python train.py --n_layer=8 --n_head=5 --n_kv_head=5 --parallel_block=false --optimizer="soap_variant" --lr_head=0.0107 --warmup_steps=200
Each number is 128 + 32 x the weight over its row's rms, rounded and kept within 0 to 255. Layers, rows and columns count from 0. Numbers have three digits each. The size before them is the row's rms in percent of the matrix's.

# layer 4 MLP down (transposed), 832x320, rms 0.138, rows 164-193, columns 0-159
099:147148089105105117107145085081094112114173121074151183143143137141113118119127177131141132130117062194093113143104121106123175096132146137107122114137133142113203115090167126161096152157204091138091097165119159126095083136119026155128122144138130088065191122126167150125159113149176173100173166147100062120082094087179128092152138115198097183141151094090130157146150164132096045116087175091187154110145111129180107136106150131164124193159146135131180138064092156085177185127143119
109:113165138154150079134145115211128115107171163112046170110144112101153114177166146164129103143115136163166147064105140157158212089056119110188113153092139086132147085129098144133120090147092167121121155165127125091094087090108079115151222126109125139079134099138121142143121136104116205102120120167125170132071126152177145109126106151107155137085112156074148096153155152151102152127132138162142060108163133198094119140152128117110160144144113124078095129157084119124151040140191126
096:159130194169122132139175098127164131134189099132146113121092097176147098071119197142107117130129140109044131151081124118082111145116109099113140115154137117144126152136146094132173140096107085135172134086147129132132167186086162111156103115202129108175155097120131121125077112164131150081085129103182181117101096078119104175119151169112128050091156116126121113176132170100154106171162095119118109130148160135090121175138133075104149204163106142156144142142107115150102135101131108
099:186127114132157137110063124119089110159141103185170126144148124120149131062087141090161140123152073118116155143152097089121119134146133148138084131123079095125135101183177115089119112155124097116119149113171157085169112222109102253132110131155131170119123135113148055123176159129088146131075110086120142140104147097162089136156068121146131145077159129123138170138153175128119106087148142153185107147112125107069129068041120127115167139087089151147086147099137197152086167097090140
104:149103134127157137180107146132094172171110156100102114152114102149137183168135066183111171070103135158136143209194140083097122179069116099161180140126132168138128104171063143143112158150106126180163122085139142186119184102108116154125077030087117139150114165186106123118126101128111151043210083114120059110127124111131148128107103134122151119179135091166113112063094061069131149148145195087125110141154115120096074142109175111120169183171148187170088114161099136140167099120094137
096:147167121144179118171138110084079130066182113107090140120106100110116121127179096118119146140156158137120150124096145088154161172062133055130129129180149130159073152072086197126115154127152177148169079200163125045110141130139167120093104147164127148148151129153139074125127118065148131177111115125100095112030094135150146115078146099156080078168161122077129125127101137113084102165149140144141080102117140122192154124126133090160122109112064144150145164157150145076171162104168172
100:112131149120195177100133113084104193156092115173152097077137150116148115151138104174103085134155097073136153151131122114118143115086062140122082134125182107076103105124120126165120112143151115110169137124084184255104145177075160116111141139105129153075152154166123116131122153128130120099112045146142115163106123120100126141082055137103145146131120147108148099107103175147157128050146109139102180105140107144161101152137142187157175088206152123203165165139138131141145075087144137
100:137109145141072133112119077091138138134127117131134177168194193135158192134071143197131123129095160138098082086142138132141175199109121079092125108131153137177133110157137136137142104126134120110115114131145154117104123142134101072154102142114116104110149115095134144142111099076096208129121174106167143103138148082085142148134133129131157085152133117166099146128149114099101115134126063094083109155152151139181076096168142154166135021099075080112186129152131083115165112170137021
090:106174127147131131096231148133132118122128120056168099190131146140111109143092204117191135203138137113144131113108159102120163101159202118129025177166142068145160129096157102092138122192140100135141149105120135055130120130155124126111107128168083114171077147133161110132219153090131151096125082141112114141106106126128115112102135169152144124143116142100148079121204131183154127075168128113109142147144127170154045131132112101152158145140112183082147146200097114149118161112133159
101:122081152102126178141133116108095097166149143129181105122129117087140077095157084041126120056082191158132191108094068136132114153153125124153134078156146139122112110195197220085220126130130138135132145125147137150134108099150093151085095117121144184113127073160191131153185164110134095130113150121097136110105120156127134128173067142138094119135206139103136141165133153147086082145204178159140149106136088101144139101156163122119149112143137195139175128078178131152131092134135133
106:120132114142156033157146096057129150132074123085090138086123135153109126116104135119111124124143146084104134088123093101077182126152172174143043114148128149095168134104185105075124092126125111120152124167071127128087094152048098094128154126089127153098148189157160086077148118094099094177185080124117146116118157121140044088119087167137132136128094143152123141134137194133145155115148226108125095107107119111128155108126124104117102155149166146103124140118135200142195121147206132
102:088157174135169156152165097105110081139106133126153099096130117135131109145099095144058191185198126128142130124117150157150132129128164127153164076189077127063122119126154084153135152108166168137127125120144171195103109138128129165119101131147136077111105118134155114147095116130105126103122184125150148110135163178151115079142135144143104098139164148146113111100141172169142167103134121176108157152099108071067209167101154170110097068098124105164129168128130111088090139163180040
106:134119113183157205186148166093158134157187187072160172123142112100120091139112132199178072166104105179108115143069068120058111152120139204109176118155120122144142115117078087083105131145120154119098127101079111122147112172201142105090147121127148077141121089131108105105089088121175142110161102094104111118137157137183148135108176076140127122094196109139131122093105110086088088146059119077088128112140116103152136154124115168131094155160101131157072072132106140136165179135101161
105:155166130143078106111120104116092098147190162129159153219128136164109180099178067117123149139131139101124137120062196074121133122131137120077130107070178204120078143082136160139092151109137087103147088131125177150144164174172136174108154154111122105147150107034180119125174141093117112155123144103081158171135124129098151058104094184082164177105120084082151098065065159129119094137126125113108162113106131172142133111135137116198140130127124127087131164101090175141115091130139132
095:114121113097169138116115089080191119095127131155201166145122164167157117141103066102153115118118143144074089139138130070139142121089140093139102089098115071119088136117094171083080090131097133122149096119180128161069130092219089124125116116083154119114081119119172086142136223118136130092124117206066099169182173112120104146131108079126081150128115110142194173143132132133183139112145089143113170111154078136104131151143099145115146143190147142138141144101116178119073194059149132
094:092154065115130121183085105154118102110116084174170060110161156125188159148099077090194165154127093142164092137137115155131137140128132120156104100136129128113124137101157166106180135089127131149095082150149138166104144110136095096081145183145064146079180156113120143134177135143125062113151146104084228160143130126134115137154122058178149159156143135151122121123085112151123113040115163134114112120103190158126088168113144093213107135171100199126144151150115129093099167102167127
098:064101076068048168158147184136148138062138162125115177118108103140114105113086098104145177150130083142149126091127095097110115140094174108186142076144165085084155135174178098102119152109128153130151097130140109100079150165179127116115173129104112162166106106164152129150050093097163204115114079104105080214124164121093122134077045058108099151123106170115126152154122045146081120119176156106157078089139132161116118157090096131098108118176072122127142091072195136139179144141117081
102:135081134188109136097125152047140126162116094158162123134116086163154102106103181120191167105087109129105172162105186134063182049117180121128184120095109124096096095134139152092095175121193164105130216151138145154177157129090141116175155115134117066102095098145118143141116113115172109098043131131136128075102129084109134130105094131134121113119148141169128136190117148075099149172085119093126160104138177123139115143124140132127109218140114120165175141127115145198136109141131099
099:164168176098140094095162086187076095156107104157101093099144131098120104113148170164141093057138137156138131071110106126137090102131096124079091127119089114139112146112158199178196150145135137167144158123078107047134158178098117107153144118111120130137121154076151081076151170127109149126189124146153215149112123110147136181131105164102125094160087129136059163111106134131181083130154122118139143126143132108127081121167152102140151174112195154199096148152109091185096106054131106
090:148129175144185117098200101153119133173105141177118111155098135128133090057152102146116105089192107107111093140132147175140147123097097131128104193124096158115170090127135156076120071118140080145117179091136144067160178171160109072128097138151111130146066066105159136135124192148151100151140108129138154112148093154144113083142116128132163093066108083109135223136145149182101170136117131101144024117119154086129134210151200097156085088139146139093081096115113121118117063153176145
099:129099087102095128078132156100148131082137088127114130156148125159219120109151097129129167197113146110113175112183145102152056127138109122174123099094152172084128046139110170125152137131139200113088080143147091095087138113106096124147176102137133115150158076209143087117104127163138136170132127150150143124115170143174134153146136130095122152131110154129169095123132166139132124138185118069101126094188134116136202105138120101071175133125123152161109156175124115122172176058102077
104:126106099139133164183122169144110109107079117146124137115175111163054165088084121117140136128198107153125142165133072106100098154119091123102078174181154120123147164140161136030064085204140132105118145120134173094167129117125116096099171117161191140170101162124083130074092135165162050160156146127149138110174117182160174109135106132095089143160191153133147087176170114055080211146137173092122131146109164123082172100117145086162117118139158137160095154073093167052125101145147161
104:171127167121152099134106144141160081092084122104120114112088146242138129109171139128117125149133153115142122068159103113146178106182150145165122105131160155122186116175149139165145125100115152145151072151116072116120128180105144105183097181117168131112112117109135067068122139089074109182152082090118118180077168135168128125115136163068119078146135149087133147125139143107176131137142080151122103109159108134106132159152118134142118085123136190092136099149154116136091103101101125
095:105115155193134132137130141151137083178134110122192122136196164105166125173164135177103083111116135105089157068140161066165154133127121117150115124166116135100086140141129178101147179105114117090160160170138141086145113119137189130148149116123130209130161102127108136132163189187139124101077089133116098097120133155172074151165097122237129135128119161106067131150128166115122123132170146167104165115112108164169058119180085175123114135140124156097143209109151125118118102143081146
107:140084126155120106121063139117080128162134105139151153152110141131150080135156167047152102075164155214079101168149134132104119057152136138131115111118147173112110136119150067143143126084103117119151150170140164074142141193135125103084165159080155099185115174095137093156147081142099121120140131125165176075151224124167142082093083126133113232109139107120142174121098148120166116094150105146171154133156167115208120093122128186139102154138116157152155120087126128170138164119145083
100:124111097116201103115105131101141100082114136124075154157128093147128112153186095067080172121120084141077126121109089125162093101138178140118111123081141119112153134179150155172115150126091045094119106101160171225092151160092101130098087108079165122141137148132150169098136134154102108113143138165111129164087100101154157081102143127093090209161120117103099162105116158073102121110048111121071126085135130093138108161156173128152181102150104124095163167078156121150164132144125089
097:152130075151145103154105099119090145158126120118124143105083139139127150140161091134174157089201093163170174141069113145103080111152140137085088191125095137113125150065173104154153138161088056158123102146143131179138139116083097076115105162160137111154139120154183151116163149083081062169137187125206086114103102128191139055152160147152100129125124130147172115089128112137161106132153157091093132148123088061164149131086131128100108118131215137117102151144083134226186131076109155
104:126113148164089071111088114101066114140123114131091064085095184173132141168159177101160177127096175122156168130129109104089147167177145170118148159140141134100070092140111157117140057116154192151135092121127167182173093104143152141144137125144124146123098120161052145132148087128158147114157091143124141117085155122086114143090233114134172105134133137112153092157051132122096153110169062140089087166134099154077074151098204059128127173103116157110126183117187132132127192140132101
095:056090129140090154114138153103128155123076163166072118113101112107080172098111149132084097185094126144114143113116127122085193117109183164113180109126157138191180136111125110138117107156118071141086108141092083080092128132130093142094127194130127065165125110118212165092166140163122107126128069166096147113109107128111083163115176112071100187125135171153108181163151107182125117125116131139170093036137154190143157128126123093043126139152110120113147072093112113087151128169132057
100:119137126147121150105137065080108169080110107152102138125093178116151126127138179166118119107156141087083143093092204124173124098122112115089089175139100119165047174090159160104135194110149173108210122098122162090107127078140130108095157151119107100142046175113134165086167151141178121155162171168120055147120108123158173160142114188176132118098165096128095091133132112161116134139136081137128129173106117183101102153151148121157073157110089105058170156156100133109143144146113165
# layer 4 MLP gate, 832x320, rms 0.143, rows 165-193, columns 0-159
105:137123171122143075092101081094126097182209104074132138138091155168120131200126171139100176123161161108120140053109130055121142115128125129097206161140156161146109125099121174075130096157120173056210138101141129082130079133123155099078194187123164174042127105115128094102106159075136144075150155206135150142138122149121186124113177117119126127154152185162116082175107132182101183140131173122122198140143109126146151188142132124134147159173085135204121090159118149159168140175143131
098:061161152142157174180158137153153181147123113113169108081155129158172081122162095114096140138162129114136062077117156146122168121132096081144184133161085126146171130152142098103155114111110106116103147112108126156139087154156139107085086086104141125075154107194095137130111153157106082129141136116168140162140140140093125111137104100105166097134155160162098111123145096111174087136084125102085178146086096127163124091150147160135067161149103167155164131083112065129200141133185075
103:155221146079142116136201102150137131108158141077109178109175136132148091098146148197163103106153147153071095176091110092101164064158117115068113113097146107157152094114116100089177098166103145114137131140157125069140079162140157141142168079100108138138085177094152124166124107194114114135142156168101155138166147102177150159139140149116088151194084113083081136116180163173160151175096142151098139183125161099112118142163113118106154124112194100119124183132102143155141133110132214
102:155173113071116044116080124106105071130108106182176107181148142156165110130121102081048133112099116188139127166123135160121151123159128166120128093157112183131134121138112097102138130064221077142088110112137150156164176128075128125139129115144129128113181157140116123112140167157111119099117129070129149126120216125049166120154137162140131153165126093088197122111152153088117140155137146113142118137088102210134150139143104145110147105113108121189084118108184093029138064129142125
102:147072100111116126153172155095200196181100124153095092129182104173079097159137145097120179110150112142194087123093142172165102150184111148133171130058160183124148100187128137098128135173113098076167197102147158149126124117124114100080180103158098124126139095135169154145165097171115169123098090106150155157182171136135156142137141113123162085149157105135114155115143108131102090091051122077125163133154142134186111140069109121158080176107161135097123176053079096133102112108090131
095:143099136123132094129122124130163124149130061121142150135125151098119134150175115122132098125126112162188090120108167106111128168144146091124090131136130094096124147119133145092150100144118148148113084133179098171079107163120073115136102097107149147194136176115126091107139106157117138102147146074089135118153129092141125101108185121175124127134078120101146111131091131142140107083174069110116137153142086165167098124139110124152156144088146102119127081072134104186074182108131104
105:093159150141191117114151131114178172157084155147128083140101130078098100113072150161148156112139153170136113056138152134179140151163049106091144073118129144180124133135085128126090148104092151163120145100116158167195103136127122175155082092114162078135124122100160177114117161051126050098100152141089093128091138136095155172103120114132169117120067093112150128194101077125141144101155131113141108134139105173092187189168101111042107085087177102129136107154076165076139156092196152
099:131091131157168150165105055075063145116116079126218155142135165149142058161157115149124075178108160086156151166111104152119136132129133120049136198201127099139115164109169135139108164108161184116113128134121119095159172098118177142097148151154100113147147171106110130121101152122145111154145133125074184107149158154162153156120072152133121180092079158151160165101177102163107106135163110147121115107183168150152117150103115154135152164118093082150161179134078136124118149171109116
103:140117158146083095131100135129205040126115186153078121130115120139080101056170108137105165186144091096098119130058143135128149121199055155129143119101189129105138146091159130126142097060127087118156151120104126175123112115147113092170139121152106096151119081162120133086118139135134088173129126098112126095128110137125125135116101080109110071157155067095146131135156125108147150193154180121155116149178177160115149155140146144150125180139100120120117065170116072127189111150144086
103:104152144097123199112131118124116079125151114147140115146162141190114181138121133149118075120156122087130087017088122156078190075158092149105182145144160122093150176139149123171044154094154150185141111116095136166174138073163158107159114084109092136133112170152108123207057140149131166116086092142142143098119144108112141120118144117104123160116086112127117147128122169111049111101116152131085161161143145142184135129117092131117150151102099185128120077110167105089042159131116038
099:064151175171191156105117162118187099126100182158081117086106120146118117091118072100119130127097132116099110080183150255143101101069143083145140208076181135134076136074135095154161068128146145071169086138176113101146151123051127165163156170105125154141132204084067159156050089136105208146087124104101145129120160190149090126120113149114198075113119112108128109136144103131105185127166117135136078157098103106108142168121084187123140091121126103128162156140102130089148114080098119
102:150122136103106191112163150154107143100116095139145128104165172109076094076157140095121138070146135146100159155099044156111129151130097151109113058100160124114124105115130142127152139130134075134127130083088199126146109117125137148165099117177081088136135096116111133186187103141122078125174122122069112158196133161146168083135095141111123247092107095139158142041107114105122125118120094174135178133100089167096119084149163129137202138139195198158166154129148119206167079137122077
101:074080129122212173178093141113127158105157064135093141172127149135171112161207085094109136128127122089087106088149135121156132124129064117095161145117099172129137163109162126170137107147099093177136071150113123151112182134134115131111121166112138155179142112106170114135095131075121114123162179147195112164121141117111159188109059160163139073213132144105175169168131182095101112127121114070141145184082098155089177168089135163135099140145136109070147116160147126115117155121089120
102:136129110119127122075061100133146120144077158115159143092149124178160164090125187210160162140173140133108120069143107111114145161147165094101111117157058143144078139123117067102175188187061153090168073136087111135159137140105171095126147165103124037127160092105132110121168103062140173091125044163137118142109130118061152084144116127141188124121129075085053112123143111166175154090150124111210101098182166182165193159090121151112165121116087117160174126089127188193137106107142135
098:137106098138069179106143139087143123094129112087125211136086136116072104138119168138136137154175099127058122110139212070094173130145085162149146121144134123096159119071102083131085177130147091144182102109093154135113109129122130184068124176112179120161141120121121142079085127090145120157182123114113170090062095184154117140111139132109067061150125098122133122100166081136071127161101135131141135134118086172113107101057116107094160102121181174099105144133119131126126136154149110
101:131091199129113120163083140106173106106141171103130147135092163168148141065205159097166139091136157129089137106103112124104077152151148173134133112140174069124113124145138121120116178124085118083156125132115124083088056082159125122182159148177071131115097163101108164193114125171098138127129056105153086183146152143100142122143136167121108097093141171111156159129109150136130108121119148125182059115107140140119099138156156167197150116163176142148137130100161107129140161170123166
100:175164122103145137106133101179143132123085145078093117140131129091131131126138074111148143120147148140085072115121135136167135167096141175108146095118096166113104086103179189079174149170123147163131058189156078165101122192138136189158131125159137143150091181084133156141086137164140108126086159107166060064115164123102052183121092038110137191115139150119100129111124155083171144101062159125158132169119126099176127158109160114093119108161135076147079038134082154057115171105153120
101:066166081070107090148155102116121143133076124104145067188077178156089132118129115156082200155099131119100114189117106119135155148088146084056114130116137126118178114148148068141096143094140103155144184203134141072060114080101153131117117152114083182109146122126101168097127109158150149145096122108112042105092128172121119115136114164143126149136133099120184090089096083132121104083168161106112127080125165100159156147140155159179094116151147108115110129105079112124096139116125119
094:143084148136061187126102061124117158120137213141117122134097128142087092128111158112137161098067144130025061088131126134140177163164152081108191071122153111161144142143083132151168165162081115107071104215114109020107166100103155126165153150098118160133146133116099101154096159187139102101107164148114127162077152075138147137131151097161117148135092200116144080103158165145110153087161165080176167148107138130144079162130097029150172117153143129133142164149163071116130164122122118
100:111110088138092102171088121131080213100092137159122128116134142180101151146117134122219114127145095144139127166133126136198115103096119087083111118102134167130076162123186112045147158100118166101161110118116130142105141102150133186156122138135120165159160102119103139104203120106113113161129164129097097069134097095172123108140160128174118075170106090138157121126171077168147191135203142126131099108172122167102119154105099154167101108161116150151179123105150161123138068083102043
102:114086158156116117075168145096137125082169115130124108116100157149106134183166140105149147117095096110202102130087124069122128122078144119184124107135086125123128056157092111137183135112116147137133086129110135075074072140156143168123111112080126150109134219214148158128097153097130161099139134106121126107184163147143062118096151075108068180109087118115073149094068110189181156127134097131149148161124123162092068140076079104125177099127123099196133134173104074108119158071118108
104:137120118156090140122131167069147122154127162117097153116086156135111142104119130146098105145193120169160126166124108159120149153105094172107143127099161151146115128148125156132127140102044125085132131188113065080120112098140083158117228144099117144127206141124163073124088111114106153155165134140113138087172175095161146064144129112178111110095119095145118118070127112128136074169044149150100147169067175132165090084101087143106122175196139140052177152105117142130122134169084092
099:121127131131152109157167099183175117167096062127113086157189117161113112065106135140113112114171147076092193142133140092092116113119111063109175129055091160125138133116174097160065168134119118139147110116116109110178172107148158127154209072125067111128095115100101073079174170131114106122121153202150148119057124086166147155181151116084146157107087150111121124137153147075154112141139077128185126123143126084071140103163115159116099077171147152146091193158108169095156095124103181
105:110139096160180174148049166119109178151172112140077173189107116128179214137114068199121146122148124086151136077135120136089138161076082129077103126132162124157162127119104190116130136120138111120136095074163167162152117098121088086162187157129110142097114085166130116136093161106125109163103139149084180186140127203125130058078156091140103114117115143121118156148118149132099141159105139112088148139161055103076131080088112110139107093128153130110100153124136198137185111142144094
102:070077134130166131173125102067114102094106081141117144071149074073144145132082118159150132094088131127000111106123158109140094115174088106100123145126134197150133125147165093124161156141124172159131161163122163058167102205085119119131104117102147053085124126185128120150115139128131156094210154117103141118105151180166139110096108144172121223185142152130178116130199093128139128108111119139149117127160146179147125126150124095179149099098132127120097160158128105133108118186101102
101:133101150186160157147115127147162082110130073149185110149059103116093094135155133177109124093166124118139177131177139092107071099147122103072168154122218151083167164179086195188114198102116150169093125056141158082102122140096069142133138109148149178132189122104132106121136084139129161110106155063100159162137195151075135136117065107139168150163157135169131137159126117131136111173144170126132088143154147181136102145155163152158101142120109110083132086128215176120114164096136152
105:108112152126158113073086130132047115119109170126056136051161118124139123157104182130082119109115116170163110068123109173120146106146165162151197058164152113137096084140122127115128129075194130150104082124108142107089170169182115127158126183185199157085166134128070152136119081100087092072123145121168131197134225041105120123137136121093118173146132140106124119090128066093118123090124168180148091151111112139137147116155136128144148100140141215047135112134134137116098051147067092
098:151112125105158104094115183170140160132187141151102073123119111141090125122128121090118110166171086092246082110221158182130146095166119187069150099107115157124129129104125169160162094113117102122049109105116106107181101153139160194128099110112142087170148132104191156127133158090134131108184077141130067092124182088105084141153150078136101149135195145157149116141152123136182164129171168148150131127089107153098154123219125096115089090109171091177123139089144099128128167091169177
101:141124105138095137130090151089079108073154142156095124118103122109106080166102166092215147117149160136079093076134137157153156105100152164146109169134124142093069132098121172148134100156162121127170071116128102120166127147137148164214123143168133174139112124171103200132139126160137119139178154184104118144144087110120109133119165063113123173068107163143156074139176182130171169103102068147138138095187129091083142116139120140106120177081129143162154119208152105120105144084157138
# layer 4 MLP up, 832x320, rms 0.15, rows 165-193, columns 0-159
104:111069181089124163140183118137106043118134137125149142117084140077079093082112108153139104151152085130139136183119125144121139103193121126135211144099174187123121119183078098086124122102133117143090121098138118146144134128084138151141129071164106118093113104164131147141164119136124138077139164078148080108096077101091100104117128115107151141127137152166135141108124117102166160156159127162099142133164174167147159119140074103077138156148195084070081116069104166159252105106096134
092:096098121115147101143078127132154160190063219114113102193148171073145148145139101124084100129118135216108125154096134112151121159109095143124057136128136089164099180111125152097100069179117088132148097083120102084132097160135169099035211150126159091041121127087048136103122135188127095141125101142124154132140139112065109107146095136161159138155106118135100150091113132061125164135130167139096156184143120125128129108142146152146080090151103149173151086115084107174118124145115067
096:134119166190164099150146136072162171137172151086086091071101113221089125160172133204152124068117142122098144104138166132112178151131140127109182123163120176180145142171128151151187072153122152135098081145075126072158105116106140131129175152129079164086162118138154211131122124129153129167140134153117102131159177127216121093113136142119214113181130140113139099106160106189136144162108132087110153088075134113159115162151117088171089094143154095123157180158151124105180100143139138
102:055127102178125102148086136174148195168156112201161138145148125168101081116129147089140130185045111098116087131123164136122119146098163108107152117154077119132133102127121126167149165177133131102131142115108134155159072178190137119154117137136087158084167157120118151125157161118110102131130081162178154140182140083148182055162121138081149085139187117144083131145103109117166017114078129184183055153168101113177142108138171089135145148105116088148089149121102137197183118110166147
105:092028141078061096126127168138155171184114111116149105137170126133099163102153123115124136161152103159115147124147094168120073105153122125050114145077167123133126085134142133098104122086078122179166125134141160122113124111136172171090093102119099113188120126077127098044123165137133161166103117134166156117202198108128143080112122138125125121172154095139134105082134100188146088113138124121100113186133089136131097156144133157118141063138125102173141136159139098131104121088102139
099:127092131113097101129113117110150112177136076090208117174130071103099154102081180154163178177100187111099065086128110149116111095175134080111133177137138098083172152156116115059129161129164091140140174119154137093118146153120143172173075156108107161114110139094098124089111094130114133164141152142164129136111096174110033139158122146098125046114153120092142165129100137185137142119132154062120138109148142179118166097117079087136110159091138119083141143172126136126141185141084166
100:064136130143196131099145153142068159134130199095139150153140130153127146134081122087067033150130129111078144094131141159135133132103079136138072130093104151106115121176168112056118081122105094088133148104115103118141111115112156110123096131140160121090053084186121104128083128088135137189158072137154118136138123099075152132191123182129098165087156199125106198102140176119166098088113079136161089178101113076100162127141127126171116156184145179124069118119118136155152138135141168
096:107134155198108081143113081138073121172149112050190118150093143146118117132107148104104110086141203168203120173160102082178127136181106079087128157154138100079121101113107148176079147145094146198142128142146199111113094163106185124132120130136148164114164127138066142089087213166114082145210127114119162141123133176126084144110147129173127128132128151162148180132114168085135141203100122168100112095125152128173132161184129201160080123081135126160062117183145162117081127172157083
102:165104132131217074087144138117149165121127040119167138175193133165167160137131128184175127134165075103114126133156097118116134069091149134098130112113131136173159113055171107064145154195175102098123076109068136100153151110083129140156159070144177182115125145136056135142114095141167150178113154102093134180132120145202135123118151160097159149084167144118097175158185140156076201136071104051226084147164081112119153142107131170120109136130142139090157148104107150146105108175167153
104:186095063133107140130170127106181178116174150086167089105101136092161124123139106080114143160120180127150137116103168155114131125116128084147100159137110140128129154123074146217119161158098127147173167198106110142107131106122131120112095121098139154131079134115143099143107109147175173083112114153110119088152140121099074148090126190089138129157145119101075092109136130153076067079144132142180118171143199182110123135058102129196158089152112055131089143088107143158121155190065102
100:080057126106140123123133152124163074115143137181125132043091149090129110191091115155136097129100157166121133106168123123202139108032144162178079081091141120139163118080113056196101108105123116139135089164104141107145188143127129181154188118118143163123114173125131136122152082092106137186171154122093234178132136137111121142125116140153123104123126108069107140103122133090187158115133108101143118083100087122043140134133143128092207128131104141140169103123162162165113201115139095
103:100180150129127109141084155198147186148117116121129137140180119077128170133152169148164070139161115138125115114131131156090126061158170161164135217086151173154122138152172110079086114140144154164077123064150048170146143101076112146207118153130150123088155117066088149131132141094125056124090174148183106132101120103148069137096135139059138122125112110135214115085136125170112122121090131128148135132104082147086100164147172146139080079117167168080171118143166087133137117123161150
105:126190102172133092166164134070121079128076158077117168141150117085116115140138179181189109141170154140125161098152090151108138086125126140130139174083183074086116076126113142057125129132059141135196115089157162143172113069108122149160066095131134137162141094116164140068189111093159170094126158089148172119150093150163106120128134144064122189139163133081116137110124092155218170159129115034148067091134136027176133109162106137166112132093133156101086126163095120137131115152180117
102:098089106099155082166180145171143093156140131136153141199084116130145065114169142098148162152156143197097202141133138131178059103144090108189132110132119156078130117123114137133175098115145071128084112132189160119109153101122077110167116141062163213125170108131099153108136122155109164111154145060175173103135057185114106138102116120147150177163127190133132097136093127160119079123178124100155116126128176138183104082110138155101117186125115150097152111130068105074128167091160158
096:155140140080063098095061143153145138127185162139110166091107162173085079144071157096154103120080070164063111106112137120176126092096146135112137111129106073206115091121162095166142125201117139122133117119177132113136137114092131135178115098106130132115165104152146129126086178076070201142087115134169107097150095134155160115118182159189098128066149187108139165101142140117165147130121153098116180159136091141148131112123123192108148169172138064142117161102156106115166098130151121
099:140113188140112091112198099095087111095144096083148103119172109142131115130154209108154116152137106089124072122167131119115116103145103096090131158110187137150165095096080138133150119068062151104153177115115114144145140092101140061086109094171125128176124122107152141134183096170090150123143161122114110148180125117114124147168124115104171136083165128113131128175114172148173088124095068110117077201128185152107077116144146154097107158154153180111145133199139114090138138193183180
099:095160135054169135136158192140147106082131105108159108143164186100163117120105121124115142176071099094134127122161150141193123160097099108152120159128155129152142157178101088151114100151106115173171139148090124054121100055130115131152098207159154193120151156081095114183129143149151096137190123182134169139112071122155126147107155147095130143152060118113124170109155138089139145104101159245136125131175129159136135139144102117135126061131093100103125139107140089224090145099126109
102:091115103131103122091118143119074140094138085090091119176124165133100180140143081116115090128078116160100099160080111120125110130157210155104122100072121122079151162084128158144071158142138115122139085190118140187110137097148046110122137054134149176120124162164084143065117117114165170085096167081123091089117110073133141098130108136151160137131176069135140163169139142130108140111123116144107111105176188034083189074057137145096069137145139112098150156093140139141158114133110112
098:146163062176078134160133130071114127108115149161149152136112120171133122108115100146126146132111114112157140143104084134158154141158129116073127142182136112133144159137148125133134179195078176118108109149083100104075131140137157108190128098129141112162073125093128078129111084207105102066133139098129186175140137124128163109067166135181131092168128112074151072127172107060126088096120145090140144136112100127149121131103100071137136191148107160148165168135162108125176152161100119
102:141128090159129151161140117167087137153103162104130147151107153108144089131116184138123127095107097087136129110103156185165146051133097077081172154138124110207129184123108105127152148165164152104132187099124142153116102171114032172174111163132183101183134117146145101081134135074133173159194104156139120103167126130120168128104171145117217161162113135113120108128127102091161082139059130107114111105058108133113130127152107112150124190125162187099112072170109051122137120176138143
105:176139110165096134039105112074179097144108128153170126137159133158103127129152187171150116156150148131115100135193113145144122136142155111181131156140141128140134130111144146185134190166092168112117111113139071131091085161132142093145110125139198116077070114088240179119181120171162158120144128120099123076048127137113170143111068119079052086152093114112102097205149109132159119174118137098169072140171119137145137089127154148152149109146162127138151133151184095151104082134142131
103:059152119116142112102086073182114081176114078139098110134128077112189111125093122155112129129085138138123108169124132115136171121161175156158135083097109161149143044130128155125095107173189111133100104102183149089120097158183125181043106089135123148156112134127123111118130135140074159126170150131134151079087181115119101079147089141141123114154133169106088161063129149175141075120081123128122131130085080140115137091118151112149130174104156111158193161134137104123107118130093069
092:149105138086174157174138118106116089142147123118111133096095150116105094165080124112108170147156083151174123145095125081056101121161114082165112104119151159146182109151089075200091073103160137179070159129133110123129155177138108074091101118086126179128120177105119152075116098137084066143099125133098118147213141119106169158110197202134111111064101106181137125128147095137130178057093096146102160151139128144109221159188151123095122166143145134125126107121091143115108064139075131
104:187137146111126089072107126163082099106091116085116154169128106116124103118151121154056111180057113118133118136090096104167111131091102099116138127168101131111194149075127201169058147178138128136109148116132144101122145105105143138177050086065143175082121145158132067132152156157168151055085166135105160140112144177142111142107124115171095167101112151119153100141164142135145101123146085091173104118182186173180148152158110149116166071193103147114110068165139078143122163113131111
099:085122148158090087091089127154116167170158138120193110104172117154173222164116140186117179129162122147154145106114120137143192158134120090110149121099077157089133156093096125139137168154162090093141134154072116157103097069151145152125110111134113117147141160163091141089108167127075072074140065163132151148124127121134124113186089198208151095093166078099115107120127136131165126171136160138079151141091072135108160090146122053138126082118143136204122083119091143122098165084130128
097:127181142117152080165114100077135185128147085200145119055024198120172125065156124102148096162092121087152079144138134122113172100154126146078085119124155132095109120127027087106114161121139127115136117111121046161142146078112113146147095128102203124089140080133110101087136126106117126147150122099154116141095110141136117131092151094130135116129122187090106077122106101194113146111174171126168102135135146148041125114124145132069146126120121076113146075122168140113109146131183128
104:159100138158099164158109182131203135097131113174172125146153164110142102205143124110133163158069128126135114103124118136104099085085105107154085160114130082163112136076082194198151135147078158090161138140191164145150113136117119123086098085098087102127131156144132143170132204154145102152115129189081131099160069167075121106182144173126131128122135139158191155101107131135141089172136112110146153130055122170113109156145085067134095081150141119117118144083119079105123184092117117
098:188127135112128113120122072156138114123158091144134100121129099183122110146139105070140120123135162087141079134187169131119124129096079089088147124147044186110150120109154111136180146056136119091160132102131121114171065067136092074080151110152100110104104135157118144134123159195181147150083164111124066153163160099144115146096138086142192114123158087131132138131114134227163148080122180134118073148145111098143151121133115134132162149123112099122132152127085138128129110103207148
102:152129172147097123143138082109102143211107147108126166160112135103132135161076142131118130114154133126102162140155103147091118137150068155077149135104078131116177099137129100104125150076147125151125102125155111130185128094141179158180124137134168106136127118190112178162136124096154128173184114158190138155093038113135139150123154131057124177119083151117154110122147128097063107135156136175134081144127151129104101117129143171136070090122140155165094149129142057109134121091179080